python train.py --n_layer=10 --n_head=5 --activation="tanh_gelu" --init="normal"
Each number is 500 + 40 x the weight over its row's rms, rounded and kept within 0 to 999. Layers, rows and columns count from 0. Numbers have three digits each. The size before them is the row's rms in percent of the matrix's.

# layer 3 MLP down (transposed), 640x160, rms 0.0761, rows 21-64, columns 0-159
083:414454495487477494599472480539523529499518521577451549409500498494514518468469467508506533524453497496568418534546470512475515449475456461519569463437542545490526597443539551524527456489486476453424528564520474493542471441450534490454488503448533459483516529480449480469469557469520478440483546471513488590501496506555480503487563441559480603547438492494516469494520553481470438477437453549492548503526560468526504456486566539470477511475469529502530515561502495545466462470551447
102:559451411476432474524507470522426475501572519533537550561524500516481427467484439485460511570527516559499467561506493482450520539550499525485483461475537510500521457524420477566501475548487548509454497507524494462521454496527500423525510501530495562523469457513517447471416421423501504484453489495468535458524473456478430523541441489424530536483485506538431474515543517462468536473582510498533578419562487503540556457506526463577561455566511500531530465484559455501575533504502527
123:541579465452475468407476521516507485537494431425464465554446535510552492479513485463433533545467378616486489425526414453480448566493508563520544545474544488451510524516534478489469515467477498457477467505582461546479467483510449510457478507519463574483458566547501438491570572499460484541458522490542474471472592480493468535470519522533541530503475507506561533479481540524538551542509476491451537514561543512504537558485514522496477443529506444496464517512481516503489430474523547
128:516425520527615573537439492512464463475498472523471525509514593448518444504428514480498517426459568571546560509511493451474487470547497472500517543548482540485549525522558504510542499488485540491522495499506524495593432479446530542554486503502468444459569562484451490491474483463505522502517490447474436470443568471460525485484502368479509579469517520538505445577527523496469448510436452465508539552524508530502549469510560516470548465405484476528469454523444504472491499473473492
090:469563504513537455432527489521482455450503535445480549506435460506528515490433559445573480622483542524556493537460455482581487463440495454474512494470545513483544495516550545503584475476509454489458481494450505502498505446541587489507460532523477503451490588501516498467481460478496495510536550426529425478582472473484528512529505523448538574482550511528491486542507544546514551561539437521472604480444513520514462533483507480492481519510445514475553571456503492544408504484575505
103:493434502500542515488570462457555447418469520545516586518489506488526588477489478503519524497472501548495533512506464469442489558435510465525472515525493623598484519435544497535463443472462485461511478515479498508433514495502521473627465560455506448427478450499529457524487554476516491475414488513592491474438485457493505544511422452500519482500479448486469512567553491482483478515551444497517528493484553454526530579524554472561452479476513520446558553510494511534499492565517473
111:470488480456525535578432481498520462489573469532510541473470533473514517549564474529499493511472476529568459445532506472541533532560581495601502554462500492491537570431476464488474521541493484560543488507537486436536498496475532452487536506480433510474483504529473587532570499522596489504505498399486540509527531509561472466498521418495577468474589482472435410475507496527463531478482482495437504523462490528456551464513453565574458515492508518459491534594519555537466458514540527
091:484512544466502448534419519485542482527558535444427500470483487575472481465469515490491467534464451401468570522506507470498541537462582528548490500541478460510509480443424534496507498579472512529521452509536469456544509454429461497493537479485500545434481506511537486532506534584569563522554475494391509554547545434494521489544484504463482492492492529544502425494517515533475613584460463384496461484493475535517481457452526491486513434520566512531463538516487526524536458505545505
089:505417431513501495532493576428508489488478475444542517528463540479524488510502554471489501466516535451502637474529517527476557509450473501459473403518556438487505464553526429499526512516524495524457543513475482510533435492500547478508525462437481449440484493576431492507542456441540494516573520510570501491551479542471545508510484598520504434447461538423477559528540477533553506467541513499485514509549520485467485542507514424456522403478505470449510492470538531460541406523446494
095:504512419489427491503539572444468521500551478419459501496522543491501523514523503493528517480512434467555442459541510543527516487478541481444520420470519488568591457430496463477527433547505502496431509492545579531486445460495448455494496537531463524436553459462532485422482492591507642506438481496441479551471441489448465540489556517474534529529513505490520476448496489466474475534553491478505552542484454408495587511563535493531494447523495461513467532505501527495493447473517480
099:498503520476554467421556463438450567435526526480505499494549490462487518526513477481526508546463614442537488567487554559478518441528522522524485533565588481525533489507524535505545515441507459470502540473518477491529459548493463506482532540474495525575532505517559432531410467528413497466451475516479507584520499568576523527514458526461463563468506579508513536532481464464449496461562505480406504402512442462478544447453495556524552534542485482534543472527482528463514529475493489
088:541531544532495534592514518502493445456575590480519547454488479564606486478445565543475494578559491496499494499423507530510535554520541526530521415539503524558508544485487482461558487505456500523430472520505543468480426536477430569479477532466534494428435477506526483469496456531552520520513431487439495577547467469477481512495412504505505522443452525566430463495535455463482445521523554463475507497508496505538568488443506465589538568522474498462515550490497497503456479507475525
106:505414547464507399492486496517489503508460489469521453475514545505504492500505519544543463497516491503427519476532487504454529556463544585435507437489534505497522547488433518543503469485500523488516394490508547456488509510480541512522514540543458466486504450544479454459417535513520530589445520518474476484460468511433545443502565545523575514548493551490581456452518502464424449516489478516487441501536538553414484531518624479562522475472519490518439473497442536434546538583465494
100:496527463498456537506481438494468490509449503572476525497494467478500532449529548519487503616480596455530460481522506508584470535578549412501423441488533545488459467489490440515552511451501540544464533463479479521532543532561508486554502478534461443452487482542508448542487554529509476403516475500470464520471511550506545485520471557534515512497454477499392564542460447496517495529441475499506577545440483517492412507506501418464506552509452548520456488450516479534588498467460541
108:518507458461488522500529451525421500494534513530482505499384524505504526554473468500466527523585515488525452491556440513506557473427456511433505450474553597517436476534507483461552449496424428495482557549584565528515526535516513528540451517448522473461580518553548464486510478438525463499514531532565478465498466526477469451462541536420485472459585483536446438501548470476487489572492543467525459485512497531471538507507474471537435557480549472498424527495474531437567491526516494
097:542552455500513452463488504581497442519455488501498451490479561565486460515428488528611527515477447477524636445503539556471510501545484459421489486498522537497460449555483454533483511482494473562482504463501504541598538518483502474520593487449568471447515506483513426500481472437486437532488458473577509492498504463461487511534431568535495501510508530533528513608501490535541503518516501507449552489491448511434483513505490485503397428476485514553463491457500498556488458504481437
085:518519501491528446478544461611468461531460550487431500491499458517521542516441487541510518499455483478528526405448511508436539492518496478580495531589535503551506464550487523507486525456579447468533536488442475533527446521488506507555508486536533508523522514479539413513597539516407483494476573467466434451543529527476532510475535512551519554508431512479531536550502522502446460539512519498520457470453491562566401541428490496503518562510483481490500575481501417482462519490449579
096:474503490476440496579591566452533452554533499423573482509516516537586543445470482443546414509485533444639471511475476477494463469522551424504565509497501544577509473517515457432483490515443501422455517492447556480559507430493504474485519496481534481568526487493558516514489504503548486422528515505527471577500518563453520553515500560508495482474469529454486541483460446481526485566533512500483534448501471475526523508499489520466504490445475382506468513503551529508520481447459503
083:563479472482522466512498472450461506451506411484459355477502500494497467534507485450517487485583499561444623493531521521441553466526503502515426546582507472513564529491472528513528492480502533481528552458489473431463517504563516523502451565523502450523464484495449589509556502489481536457518485506514495450445556523472532504452455447478462418481501507552545474558489537542498418496528520560537522500510484521569531535446498499430485461454463485456457523564541523501567492459544529
092:457482529506464497451509571524515465504537472520521544582434485508547535518478439500517471528494503491468474533466509472483458489548492515477585428490494530482453567550509444558494522522500542519479516511468513470462495396540515528529444480503516482456527466553610409483523455550476491475466490550471470487536513481528554605492450451546550508464583425483460496567468539438457531498545514495469521574552508448473460455496471455469484469502485489568526440571433523541501545451572530
098:551432496467504477508549529520489479441504513523523583437507533536465406481479513482649446526461490470536456526542523548475553520493509504495479541448470471482486437541504503472463496405476504503420529504511475544461447497444447530425387500475495570503499502513489514537492502577553464507458458572508439526485473445575449477522468499468595497501491569495556558463560465494498481492552536494511536541512524509489489522474511467535511492450486429488491468489469467482447528418538493
109:472502518477450544453430504474467570480550502502521467519538522490451422566493493507474468543510450528505531523469471429516544521495477519476449456529501523631521441491482489599536535530550541524462608462522532479517610474563499496495496526457585464462513475451551475557452509435456512477463496453536535519547473528529524462568480480508508551527507501449483546428528532500463463450540580482468457453488511507497549501484541466504506464521475471482534462410511435517527517503483411
104:484525510438542503476482475549514473529515620569515555482487482486540493466433487477426549543485453499482522502480551515576471486523535530505481528478545570450444457442516502510500509438525417538466554517526409546530456471503518537516461437545489535566530527459479527486502446479423541421534489453457524430433482432503477439476478502524500458439477554539527461538453560465478529503509395531503506530515498538568499533468481494544502505492482511508541484448429548535513442550495573
115:454496519519531460482550496502586492474518594534538557533503491554525537426503491494506543524502495502516474456530543449503430473507516482524532499457449486527509494410518506518518513508505570486482488429557467478497546445474436450444474550476486505531445525554486488565451475486485490546514505547397479457486556424505495509480455473560572555463455512443462490485503532472413542509577498493466499476575563543506566502539474417494523527549581560436531497420457499535454465468488462
108:572517480543413473427475489429515501523440574535482458528530460558453468614464488484447457509567521516466450528494444504516509543527528508464500508569561469452507555507514453511495516475512508532532484487497544491505523535476535479505619506480493602452501519476499454549478455543507507467535541509475422561540522462490479443504467480414509460475520524557405532479554481472501502503522493503541486466484503467457507524562525497512526438573471466537583400507548450517553493464502476
090:625505499521465518553536493451473503464446524589496508493490533532483500456490518558475486481496600449516512608520450533550475481561472492469471432486585456506565546421550543500499498461481530496468510484490515553514520533480476460528504587428494529445538475544517501484417498489528552498497481523456535524527498540472498457575485437523467480540465514511439467501516470441500454502447498469472468494505434589535494491458524456515471555497520559504544498492506504502520406535380473
092:479491525589405483499524447490459438494457602413478476585479549447503472507565501446409572488485467483509496515492554471586523436497532437519526470506554539488467469439493594478477539552484455521484576437492495508437504538507459570575508492560520492450494518449475390469544552498487485498512594498512474506479527546528507499474528498487537500522485502502518479532502484577478490467459520497471531569509544556464472505463477490470565493491529485545529480442534492555479518476527519
099:560545527503542510501472483527445570534500500448447491471523590557424484456497521563481486506487500557414477480461460491544524502520531442448536470543515468482456528481472475517536543526505424488508541494561479547455511561478462586468489558536522449498505501445555484503555558510517463397462538460440534515509460503520465487491478450444423527511427506516517472533551447481490486587527489644481450453507488550519481474491588500496495511476511530472486461535561524453546539516482537
103:544527454478495542505551510493461521564532442489566503428476527543507543546530440471456451453471428564487448441491472513501419521513497456517499485515523456520525480528459547449494568484502553479494477511461492529548473475503490498544536545474457537550538479529584523527477486477404504513477478492517531451550492551537417544527452459493532429513424512548493483530470492442505489539487548518409541529470452564463512574540467527461412525447564492492584500549487426509503444573516462
098:505480550448443478459492487597528463518524542572526546535514546532567508513536564464564530470548459568500449577467435490515512549535486558547467514579476511490591509482488456487504533478509415490470577534488517515506543515495470500478499491555497417486514475476491555493497483539512528546443480472466395515465535475450461538481500500466511492470475469522575529457543443488515448515433454501491503479462442443554481504477475564548494495485536472498537492511478497460581602425466575
097:545459468491531520558462484579506521442483593459590496510464562483478511559542517497469486526509503482511490475476444549600492516455499493565439495510539506430434469477468494536486523523544490467463519487490495486445521530518456526578498440510572448454492562592500496485504503501508461517481542531488477491525630525535467507540547446547490459535542419490486422503553545506519572469489448558486528468503490520567442515474427471523472571503458476483551529490521577513460509522563515
096:529553525507501459529495456465486465503471588531484603572504457533490529521513466462529569593517533500474522593501470516485498485538487578519456520523476467504501524539568567463489516503538457464522526438486580534534536466489521468483537549590459444547466477536546433430470498527468525509427439548536504544502500519469514562534443550565505509540549544477482494432481476468500510432506470497445542458497494505586515510522507447598499530517535479468483466496537457524487423491441441
105:570478536439540468508474460558511531532484539528499559548482549498509477513576496424529523525484523480467516528497465423553444440557538518562538507530476506508496463489551538443572481535470463558506433439516510493494536444517524513611509450454506445534430524525466519507542482492513507496513577453456524472518542535518484474534492463489571536494489477407545466512507525460506511486450400536432452533545518516510486505429451484495495456540496494531539500524405532568455566460512406
103:473438468452489498483566483435526484498473535482452514494471456514383482492526523505511545495470525421448491507513486504543532572535450473524521403472501487470469555530424437480501536479397571541490494568549461512460495471564559442541576501469488446566527427536439471498454570492501453466511457473460471514486592543433522480476506523516472509453494548494495441507538513516645479495522463480505521480486491468524449497528500497518514455472548505421496532523512515546516522523529472
110:471466467511468590556501497532480550510478490476471485381565492455470511470501487450465456566427510542499570509497511457467544561517543553485478490489493462470505503445432472454542505524501529521531496501491478588546515536530544440498458507504508457479475519523538560497548492573477444493545494554469614382520483468549497531464528490490509517520489573461525432551455504414466559500512440590571466503483513488509470515460474523534428492474497473503535518519537434527522542483442458
106:492472468473482567507440519536455507514506480468506501531477531578490450549503549488410544548561462510463490505535512492567492516534513545545483539526544451493549454399535488553433499486494544472452440442564487467528583406574401461436524516484451525485444474459481545477532496460556526564494493503498511473462520512492424479472478491476527491521553479499523523450425483537568465532454393548567502546506549482492506475510518458488553491480514486451478435507460519538508503425550500
095:540459554486550507541491512541441498534436493554493590451430529483443455557510510518441459525510488481484518508482489473560469503492484527499427424552500519485543497505515518484458516491558572521496531484493463461523466572477523494550476572461512471496528505514505494508494512526470558537455512519507481573470413489434471472505508436515498506544569453566551500519544554552535514464512531472472569501419542484528522533548512459426531564406498563411527504441508575456430441428481519
101:465506504489510481590486504540519527362544559519515514520483504452478445543469526423510468444527424495484454511520489469537463526545526522469507514498477509468537431415446481557523491479475578474551443501535496470511495496545498478479556441527458578518476597503492524547435517536535534569552513533535507580448532473486514510420481493495568515575412447531479561519560559429539464514440532463484493470470519533515531550497524493496534464491470503555512472505461468514440456498470542
109:463538522488533581494481486498472480517493501506520513496513504497460520507522471461507460451523477494480483501450475529460483475509478447524422549523479583435507547494555448477446503505523469561476442567587487509485524487433468517527479463473464611509516557440482474506538559455503508501462515457437468593580444571470519470494477513457485552520524460529522484452518488506412525546443413513461521509562503562462561441473436520476526519484561517515515524569432549502498559451538604
088:522516499499453636558560521541496500508455457524450523507505552520535461428497482493541507480442489446532485524454496482407514559534455470514443534481478536527527480564531545581504463544481604465481543510414547545560501526497484537538480544485506468546560524475489490439488457421526541486558493511540534554500442482517516542521474499489508555456469496444566488463424543533473514501440472526543465501511442432450495549550514569476484458548490495451489502523483534499429543489577491
097:507520419487534498570548432478484473579500578470487439492453451504564471472513536538518514505528493530427510578534438485506495497475504473533532518458486462539475447577490483496449536493485560562581538498469541499472467488574475501504502556549591507505494541528511522484452507517588569452517460473521488562484501563479483481497479602487432474482546504494538504425571472512438452445530531523535441510436546489519471611478456541438509468469493527518481520475464505539515477487554543
109:501500457478520463474515549414497480481501425574487480515542523493467563519485459454502466531510464484639519543465463509507512483503496495434471497519503481507556559459483559531548510495424495385522542444558486576553515537481523574497509586463510494539492429501483518501407455491413478459487539542444463544572465532483536576495491551544534497573497526546509519496579479487489501516523521480524470504524455466449449572505456502497472515490492429513562546487494552466466517547490517
104:477449464464448482543515505434510578526481524557514513507549526502547500484535535503528516456491429511548545513485532541516566475461523410467518525519490533517571444580466552428513426557505471495443478415492520563495503473521501496474524411462408492494532560514535568509441481439499489416524472503530559491521480504565486442514514450478493523562515544448428531457524532476512551425529480552458485489514435551462549431509536501445554525547458470506478484488510516571558526493504471
094:537481454495511426502504513486527476457484480506482479470476469468500544433540498424536451488502495521451444478518463484566549474515499521483456449529524529493474542470596502519479508480448540435561483513539479496443480499483456477506552472478557487515455493488474479484439520446465523464481541499491575576590536542441586557499572513498468515573468471460563522487505538562502510449458393426554553427552481487548452494498499463516502454489569485569498536454472496584563529559530546
# layer 3 MLP up, 640x160, rms 0.0838, rows 22-65, columns 0-159
102:457468542484585587558533475569532534554491440530448465502563481469549484526488511529498464539474541569534426522505487482512520514551513461544425476459518532539524492447490510444503498520456485512455548429502472539503559468487499501443519476494522519510502588540462495520514433495410430461490495439488481499472543472443477477514543501538502402508482522531490541475495503494549523500544466562516578543577479530493460478495563388528558570488560453475527504452437456502521484510543425
101:551519531539435575458538474491531518460549475502535462521501510485482475493532437464404510439434504497538508531518509483415514530457480525484466455490528489434446486497487545523563480498522490452470498500505405522506579547528518516509501486541578496576524448543557564569547515577479535509504498627520502441432533502479525526476591476509455462517514500464514518532469513509436553497484502568515491468478542453498465547491424532494518564557530486507442483494568475498579480437463450
131:483448479529497549504415524466516473588497530519531541587519542488517486516508561534456515497388495487543516535518489507506522509518492501569498505507476513479528511431572513494536539493495532518479564478550426577564469512471553627500492581443529490492566526511511479478476507479513581538558456485447551443399523481461535515515447441609435524513522497562473500567553475464512497497480582457480493518501456458488525484541481505449507520483523505533483443484493480506469556509441536
092:530518466475502469503461530514465507577556621543479479478562514506469505528511458496477523450492449457458531491497526427534447467522486528457504472495467521470485505508494478466483519558579530573498443477518506517429472485416522540405460498541474490498550478492496475444443533499527491526499509509419494502504507460543434453502456510545482528523413525492553609476524458442455521500537572464537488487482526478524473454535547437488497413542534419558459534601500489512553529490416483
103:521522519570437484468524531480482463474509487529570590557520513499542513471463474502508585483475557453479512547444476479532509502515486488565489516510457469479471484477587524495461440484485498519546413550457455469440430359488513537455502495513503507467495444537568503585530464506488485519518485514523510502459517458537595520508470420457524532493508458502502498548461515423454499456595525595566501514494577506519524476483491470556437542467478503446512472565522571488459503524488523
098:563483507608481536490503493488526541487521510563539510473489495531513462492494534537566515471520524538505495464455505455523492509472501493501537522500528507445562525533482499513490406466524421448499503567547530563479492502511530580500451495460533518466396523433525462470469514566475535470552452518488479488484458447381596532474430524465484576540495528517564509404539479487507481488485525514444521460513532494555495476518602506559399561495521537520521550423480489504529456451481506
077:471529524467472479525369457572574442607476512515498471533440498541407499514519509462485462472492533474455476483513528478444505522429518432515485617454455522511473480479500438515502463525500518470570511457554509559459565552539521447431523588527543428441463540473532502508518466493467533444485526532552473518533513538533486477523496471530513407554457465477507476465479429486463488529477510541529514535479457565526457512506510463521562520512443519518452521503509496566473571490501510
101:479557548523436507524429547548516471559490428524444498523466482495498482487449430509553502462493494441456516517463529546448527502438441427547565544504448490510468454439531491524520462542500465512452494462534487580545411491513519513486484488554521505468480567557539509520577539474509492503569496475526527425565502493488507486539524444511566518455532532508513486493509487545569523568502597524452449536434470501487488469507465435611441462430550496452493495517493469502546558454454503
093:484477505515505533463488410571511559527473522477559487478427521498528553475495523484450518490527499552519600491495519515502472499480515492503466493451503517485489461482612494504532486470533519533414433509522532420474491522396480439538436496454572527488576510479518453499487566474520513567413457472542516527528513523484501481565409515538487524511401506444516499516510502483512460505550489462479476636539547507522493534526562569482516460450497543535494471507511504500589464474448537
080:514475505520573465501479497542506508519488511543491472585494536519469493472492476431449473457442508480550486459533518550479518476467469573515531513563427473436495548559546539536488479542493589596499508423435518502542511524506541499490501470539525464485479511512463459548561460474610536556512530550477536483515493427525443474487480437511481573510472429482448542429475544482457529553495491501515444415508483469545481552576463535432481465528446486448505428487555575491534535474519526
083:431598443485518523549435456545467540571501452509492430463515488511453520491504487530468554460445488428426535567463585498475490466480509518515554490474501574508585522496534440428503452453527524493489492489501503455387487556564468546447546559579465512443501522506451477427502487519519541523489455542485492528523473465499442491518454486469521472507472466491566523532488484533487515492492518553494541529534479549464483538531482577472578515554552561441474537436488513431523504532511472
112:528484487565514517513516467467505528476504457497498521579526507551531473483452499456515407522442508442503493449543498501435538497487491589525533526490550419439565612469400475492511499455441448492539560445524444548535520491471552511420504492475489464500525520543419452435505496468489447481480595432455413535460400484444546497549551515492504563523565542577489492513478466494553495500514516507579466509500506497455500460533509558520478523505520494535467501522506481506504515464539528
103:508475506501495493508516479461490442499481509508554538566498403440486460579484529487514495537477584511515483528467428468379499497536496470510504509496413486517570427515470513550460506510510536509524525461367473573410507496551586491580497515492439487552458516468468503506460507598527466530492431498449498505464479501533457539537485486522459544512468404518501502454483503449479549532443508469556549512509469504477521476430555556521457527478482580475496504539511446513513472493486457
112:540483505570475487465565439466496510517536409455487490427528498477415573557445473526426515542498477507479500572477497518480542511518452561465515520463475508503444509546545502511522448512497516475507492502491510529505525581467518428504408534464536503450563564504503468535553548530505527465499546592566456496479501489533503494463520510454473467527465537589546491494449439494471629528479538515485525483442518471526504400502448506489483510482535416519459567531550504425538466515492525
101:458533602493514503553536494516491454491513465549385478490500541483514441446487502510503499513454494515550505530499565522513486442512496522477520451602485405526461478516451542478443560525563426440521514465502528505539424482446500457464590470473463540463533466486530519526463495454524466520489541513561554486542547434482509430510497512503509478517543482475493486498467463588467473582461447548512530464530507505459506506550483508529486485496481591480511531466444502569518635522499444
100:531486472490445517568460544476557529464470463483487556545564562547503569580479468481498462445516529565492444473412416514539500436503577529482458553550508479572465551551428563487493533481512534468537529458463491461491538471482519507393547495457480524515484501487513500530453452561514489450491556503503560581477525533560528507488536448484495559462533506489476562524524562558514469508482480467515550529492476575470478531479498491499563592493517476478526471403501487530490567521454494
094:535529527528623493483507567448443512493448526525511472563493465479507457503539480449482507534510516456501512540460466487526550496499434481552536479470536448516504586549465479506441552469436487493464459433508537505482495448528483564577554506502496478460494465549534492515504504429511505470487465551483479497512500513553529515432463598571581542545504457481453498485478460514488485443450482458515427449487472500546540454542534547529491603530541552501619475522498561490477526574509446
105:523548464575525543564446554476542474497500492518472534464541542558482417491585519446497572498504506511510525511546530488599433447474558491541467567560535536581534583484530511519529416463448484531484530516494498508579408490521452519423522532474526538467486516467504478492535452423493511521551491426480443433481558485436555471563523441528473495481496464572531559487498492527477486509573463460563509485505464491549488508479572520464533495478510543462508482496532489537500535492526461
099:474471522543483547507503498513521491494600481423465487565482450429520545469530520492571483448513460449480513495521451499526504491582484483469541626552555515543468531477550548481504538485475509536529542476501443518505494467469424495524419493562509462510479446539461507501532509451422552498473487589472520487547538556467477481567530461427442547447522427567539474511494516480485487463481531464449497510521469544484447522506557419392459453511479466546481508544545487489537479464500553
093:581495527512497547458497574465454471510428527510481532492488515474494474463510475530526503501496481518485520529468475503460499528479428518449527516482466455502543555528490577449490480571498495504523406453549521490501454449412465582442490531483513485562488496506500468618526481472535510491517599461527476522544522519494508497518488513491556578554546544594552480481462524513483461409393462464464555481502481449550448509501464490491449468590397511507441522498559471472474487530480503
105:504596513529493520428497526476517551457552478544500515490466447453482455530572455501559500497546553490505524630465546532520548481548518565522487486535511555429497509520514534479462584506456540538574451513446544485529557507542530492537458505421528536523542427496461484495523547451448577468479463518491511477517536439575558468509553515483446509511493455534454466412456469475509525497518535529496490459492520516438513417582549483495468521528489437478447502503510402518524524475519505
084:538492538580457484512500500489484520542459485540514497468509505515493583589540566478511542399473427487493501509460515471434491463561536506478566479440440504415531553515460518508441472465526433455517576403447496530523607508551445495534498515487507453518459520486498426520527481506459479566463501442503451483519476530536490508493535506477513530503470408480520513518480472583520451499531430515553481501490471536418458496539513530476460553489420520464502462535500424426489478528539485
115:432424460537560499513480516511508611438544467503495507534573451500480596421464445457522589486478411598439472426540493495476479496443551489489512506480423493497517474463538516469481502486502581555538524490515515486414467411537492482508461536492517501508556453503483504520462447499449461453554510490432455515465487509521512492560526470537496475511551490466489479506516523483442524498495471549475542496539530533513579503574493412514510466539537584446515524486461478501509468526539535
111:454497490518466465523437515457512519540508527538492429524518531490484463605491506489515468501453482489468501517605500527494598632527542513399448477554475540507518456478439439434529479487548495497492541502514511494528491450520464514525483493543451547490469599490482459490546550562492493554537510490455483532558551466517448464541549491469495503493495463458508419470506481486522427559458524548495513545554557410533437533564548464501474461526427518431460445504507457493514508513499504
091:510578526488426510497519545485459465451496601493566440477547511491554512461549540534435460499482478486478435497479436495412455587539492503535491438478465571516477527517548484483472505509543591482460548448415540536488466470483500465467515501473517493511508503512462462563471512427437490417550540494470520433552502443489548542533464515535451599555527516456606472516469418524516533548523445455549502526529531511533508514459512495475452472469490500510479491536543513507552469526502539
089:500559486493530493499479507482509521598540461519547541486512484495499531590488479497513475427608496530553437439490446485521447488548569516541445574497565444407583500490432508481478514481508540547449539551553521448550504521469522501489515476529543501481499429400540625577479468522469451425500479464479528474467462522537470508508531498512491473460477517514557488453469509464450496522483489548478462513474480491556497458470496443453500539489501487475481511403553504560547479492450481
101:499483563496494510540453494535521412496471567485496468558520450535507540519517532481493462472531454451495581454507474523532484442535530505575530496473499389478552551555466551548539482470542467482536499515482518571544474457561499484467548465511469561510404475572534581603508489554508479536494431494495538469516549418478493569441557439442464459421504482481528539496527531497481536512519527496460479488529541495532473451526480508478494463424496494484581478529479531457477526549500416
113:548542516480479430488526544435486570513486517432514479514492434557484499477523526512545466549527451519482523589549459530574508487535517458453388502480545487477551546499500432519464534487441431477465564453517602475554437503518439453509440529455567431484537474478515503474460511479516516515533480509483518451489534516541568538425461488454450506430503461481540517523477554492501530413509479548492501495478530541496463520556579563515485513449581481514515487493445528477498555557454466
095:461534522560542530474519493478547400451513517491530454539472529488460465466482507479480434448501519522564491470489440508405528430508439519514516494510420492541454489504499520547537577563454557503475502460561548513498510476490452475549559481557532573467448448480562605477526508489555497484505475592522532508433532469499426491526520454491549452585446548532509449511484499491433542529525470515488556474500426520436434487507494459508504533452550538504510484455561542445483480480453517
084:528478472495517463485518421445437564482504511498523508518499494487546533485642496447382507459484497512432563541510503533448496505522537520525439483473513501547550536465457461429515496478402539412603492495467565490503520461541444489511485489441415512506534468517443465508472462493523561577460520482500452492479465457491479431474576547445490509478480518528512526520498462545471534496513565535463517496582449566430465511498543468530503475499518463496520547521566516518513545508499547
105:481464561502492512520503569537540535515455502553510472478587473448515498463489542423508487488450392577455454433544542491475521485478429535536498507487486492505468491524447481474490490576517489514439534486591511493516538492534542470583461537521501579462480545453540489458504497537523505449507451519463528470467522538507475395529520527479492522488574470552495438486498569417530514567545460479512582460489456495432485499498484546569539478442492500501488479493638542466514502523502489
087:560534551514437532439484527510522434528537425483516461487510517483440528509495488535532403482433472580422457462549530455473460530438466486492541511511465507513495517488499480517528502474489530526468523488398492519542496518489451490459531542485519499566557501459556568490515524514471399437501433490521506521526586496456549503500511582444531462452449511529490506558463495582536490477513601519550490472480525476449504512478478470483524545518491509391530505464587529510548489439580484
104:539497519527447476475494411485529518516535468470552484583539495459579433509496444536437566445500528430485514481611530524494468457468448478447508435480495463448467545549468513549487495522486487431491529470525460535484587502526533472489487470520539503474470515516522499491550548538527511505482474472457555481443458555489497587452527544443500497561509494561511448557496498535488508499487495592537538470567609533435517539525577556525520514504498520530522483618496468468495544479526485
109:493592502479459467466525491545489498485442512411452476507607510462486511610553485549509553467472568444513493529479526585521471517503476445508551471509516533507439507482478453449495564532429543498511490506512543456501487510523569464545458499503537588412544480481506515543514500476560493476544441510574497502533550428512513476409536475432421521498464535488486563472468447458546511527595508546550510498464527527492496526499471485479454437521486472457510474484496473541493537476431448
112:486496514541473508496538480387509470484463497513496505556478534471500442489550467549523500487466520492524504486547465511517581480601430567489447516488442550524455453521493544502492543514506459551449550516508451528446504491509477566539525450527481409507511539467511510563535563474472545476475489573530501459434480482587389518529536538511568501507536527506467496494499517525534546546522535491603527469511525442560456603528516519405543463517472480505477535517538527449460479511530423
092:530554473470471535393545546419471557455471433510581462456418548483549600506524519498510467448518503437515541505484535481487482508532523520547518499494502503453455561472591483471498473524498498506485548502544571507540547543511488542448380456486500531571508517503447455468501454437450463474555526481495494484461511505524462447524527505584529537476481517448558503490431490529452431496496578534486511509538491533492477506574498558450519530454456533479522522480486454466455580491534537
103:414537503559523475548471542513537596549540535487421501543470524559424474459517518537437490529473573499431517468487469455502449531558420490472506577514535440471526481493511514569490515477516495503543536418524541469506540457476478549486540544551522511541586447536539509545533560543492508483466523470538471521481461506480451515562467516566549457494448463603485501517500513525505444483477489465503506571478539526479512459485459451460492475490503461445441501547487413466453537508565427
096:488480566493471585526482435461513534462498529496548433481503482553571512559515489493574428491509479504476494504421493501473543551454496459407496523415520413535527482546492543483518499473480543486454533474461560557533463491562449452459434474465452528562554527468568531462485481520467573454537493517553512453533491492490514451503451494477528626428542465465556517467462497508507439495430519523458463481455541524462518512465553501436536480472538499551509484490483533433468471508498437
094:489498532459466469482507530528598490521485493552541479471526491541450512545505478501534472516451561501413492512468509456510499481536541498530451583529414568491429567537575444533512497538461467522485499494480457571511498563444463472521505565509509453491448400469422545507527527553472542555469535495455491513385527594486472542510502493535578439465503453490516492547522549473455530504497556485580502476494519495413535562583520516500537514486522553516491560483509480513499505553514471
086:527561519448543465476502455462521471528449441488530557539481549412560436520451448500503492452544498443474443436578512488477465554511531521486505484465484501478512422448539488534487388497528506511448472523440485531495481520474538443477499500530487480497549486452575615526519590503450516518566592522517513494497467498477492478493527476513537542455509562483486469568551519449519465583441541524477477514557519513602565483496543498537436512538461486483518493500552461492524540465471454
093:499459511535526531507497427488566477520469442517402501492471518462428544473513533490515501470493456509531466544469517484452469473496470488521529549426436485519517538502450508482545514518439534535454579489425499447495455513416518546538525580532529527456555399495525491421575528530463521492530535568422494495533503574553520494558513487504448490519540549520466457467513519375502483510502466548547520427519497551469514505476550551474443495441530452466521508477455546468529474459550557
101:587541504560488511408448556432510477503429505492439465547510510450475467549627504440473510529472513481510524508493587527538577487498481485504473524477532510496541589617507481457504514488498450541509546560491485474543492521527446470476487485468524461479540491446443404449532512518496469490500510553573449520516463443482526483457524487504445531422510466522501541491483467465545551473485433518558492436463575521459491446526460475495526542549579504497487475508459447479488491504436508
092:527497529477511478469481507492513559479591408482550479510508516523508537498577466486458460514540446463487530493551430520522489545537519509505541447490570509431416544478482576485463513514432464433459532523530500516525539511574501494560480493533433518528485531503493520517486498551528531545452507487490478493543440513445497442512564498451515485545508389451432484560475492579475578490487499550477488572512464465503468441476492459514460532568452493479464578482485428483547536518522380
105:499536506515471463550524474471529547496513532491504469458450484492463456524466545457455553458509504502494470459582494448537441573531458460443502549477558531434569450448527446563559523501512531529527528518471450496557502455494489574446530567547471477555523519448494506515480502597483506519431550510531512496449457518483495569538497496514574490594550504521517477537507482387622525464485423555484530470489533505511445524522506404450485515498504445543468560520498475516534525497474522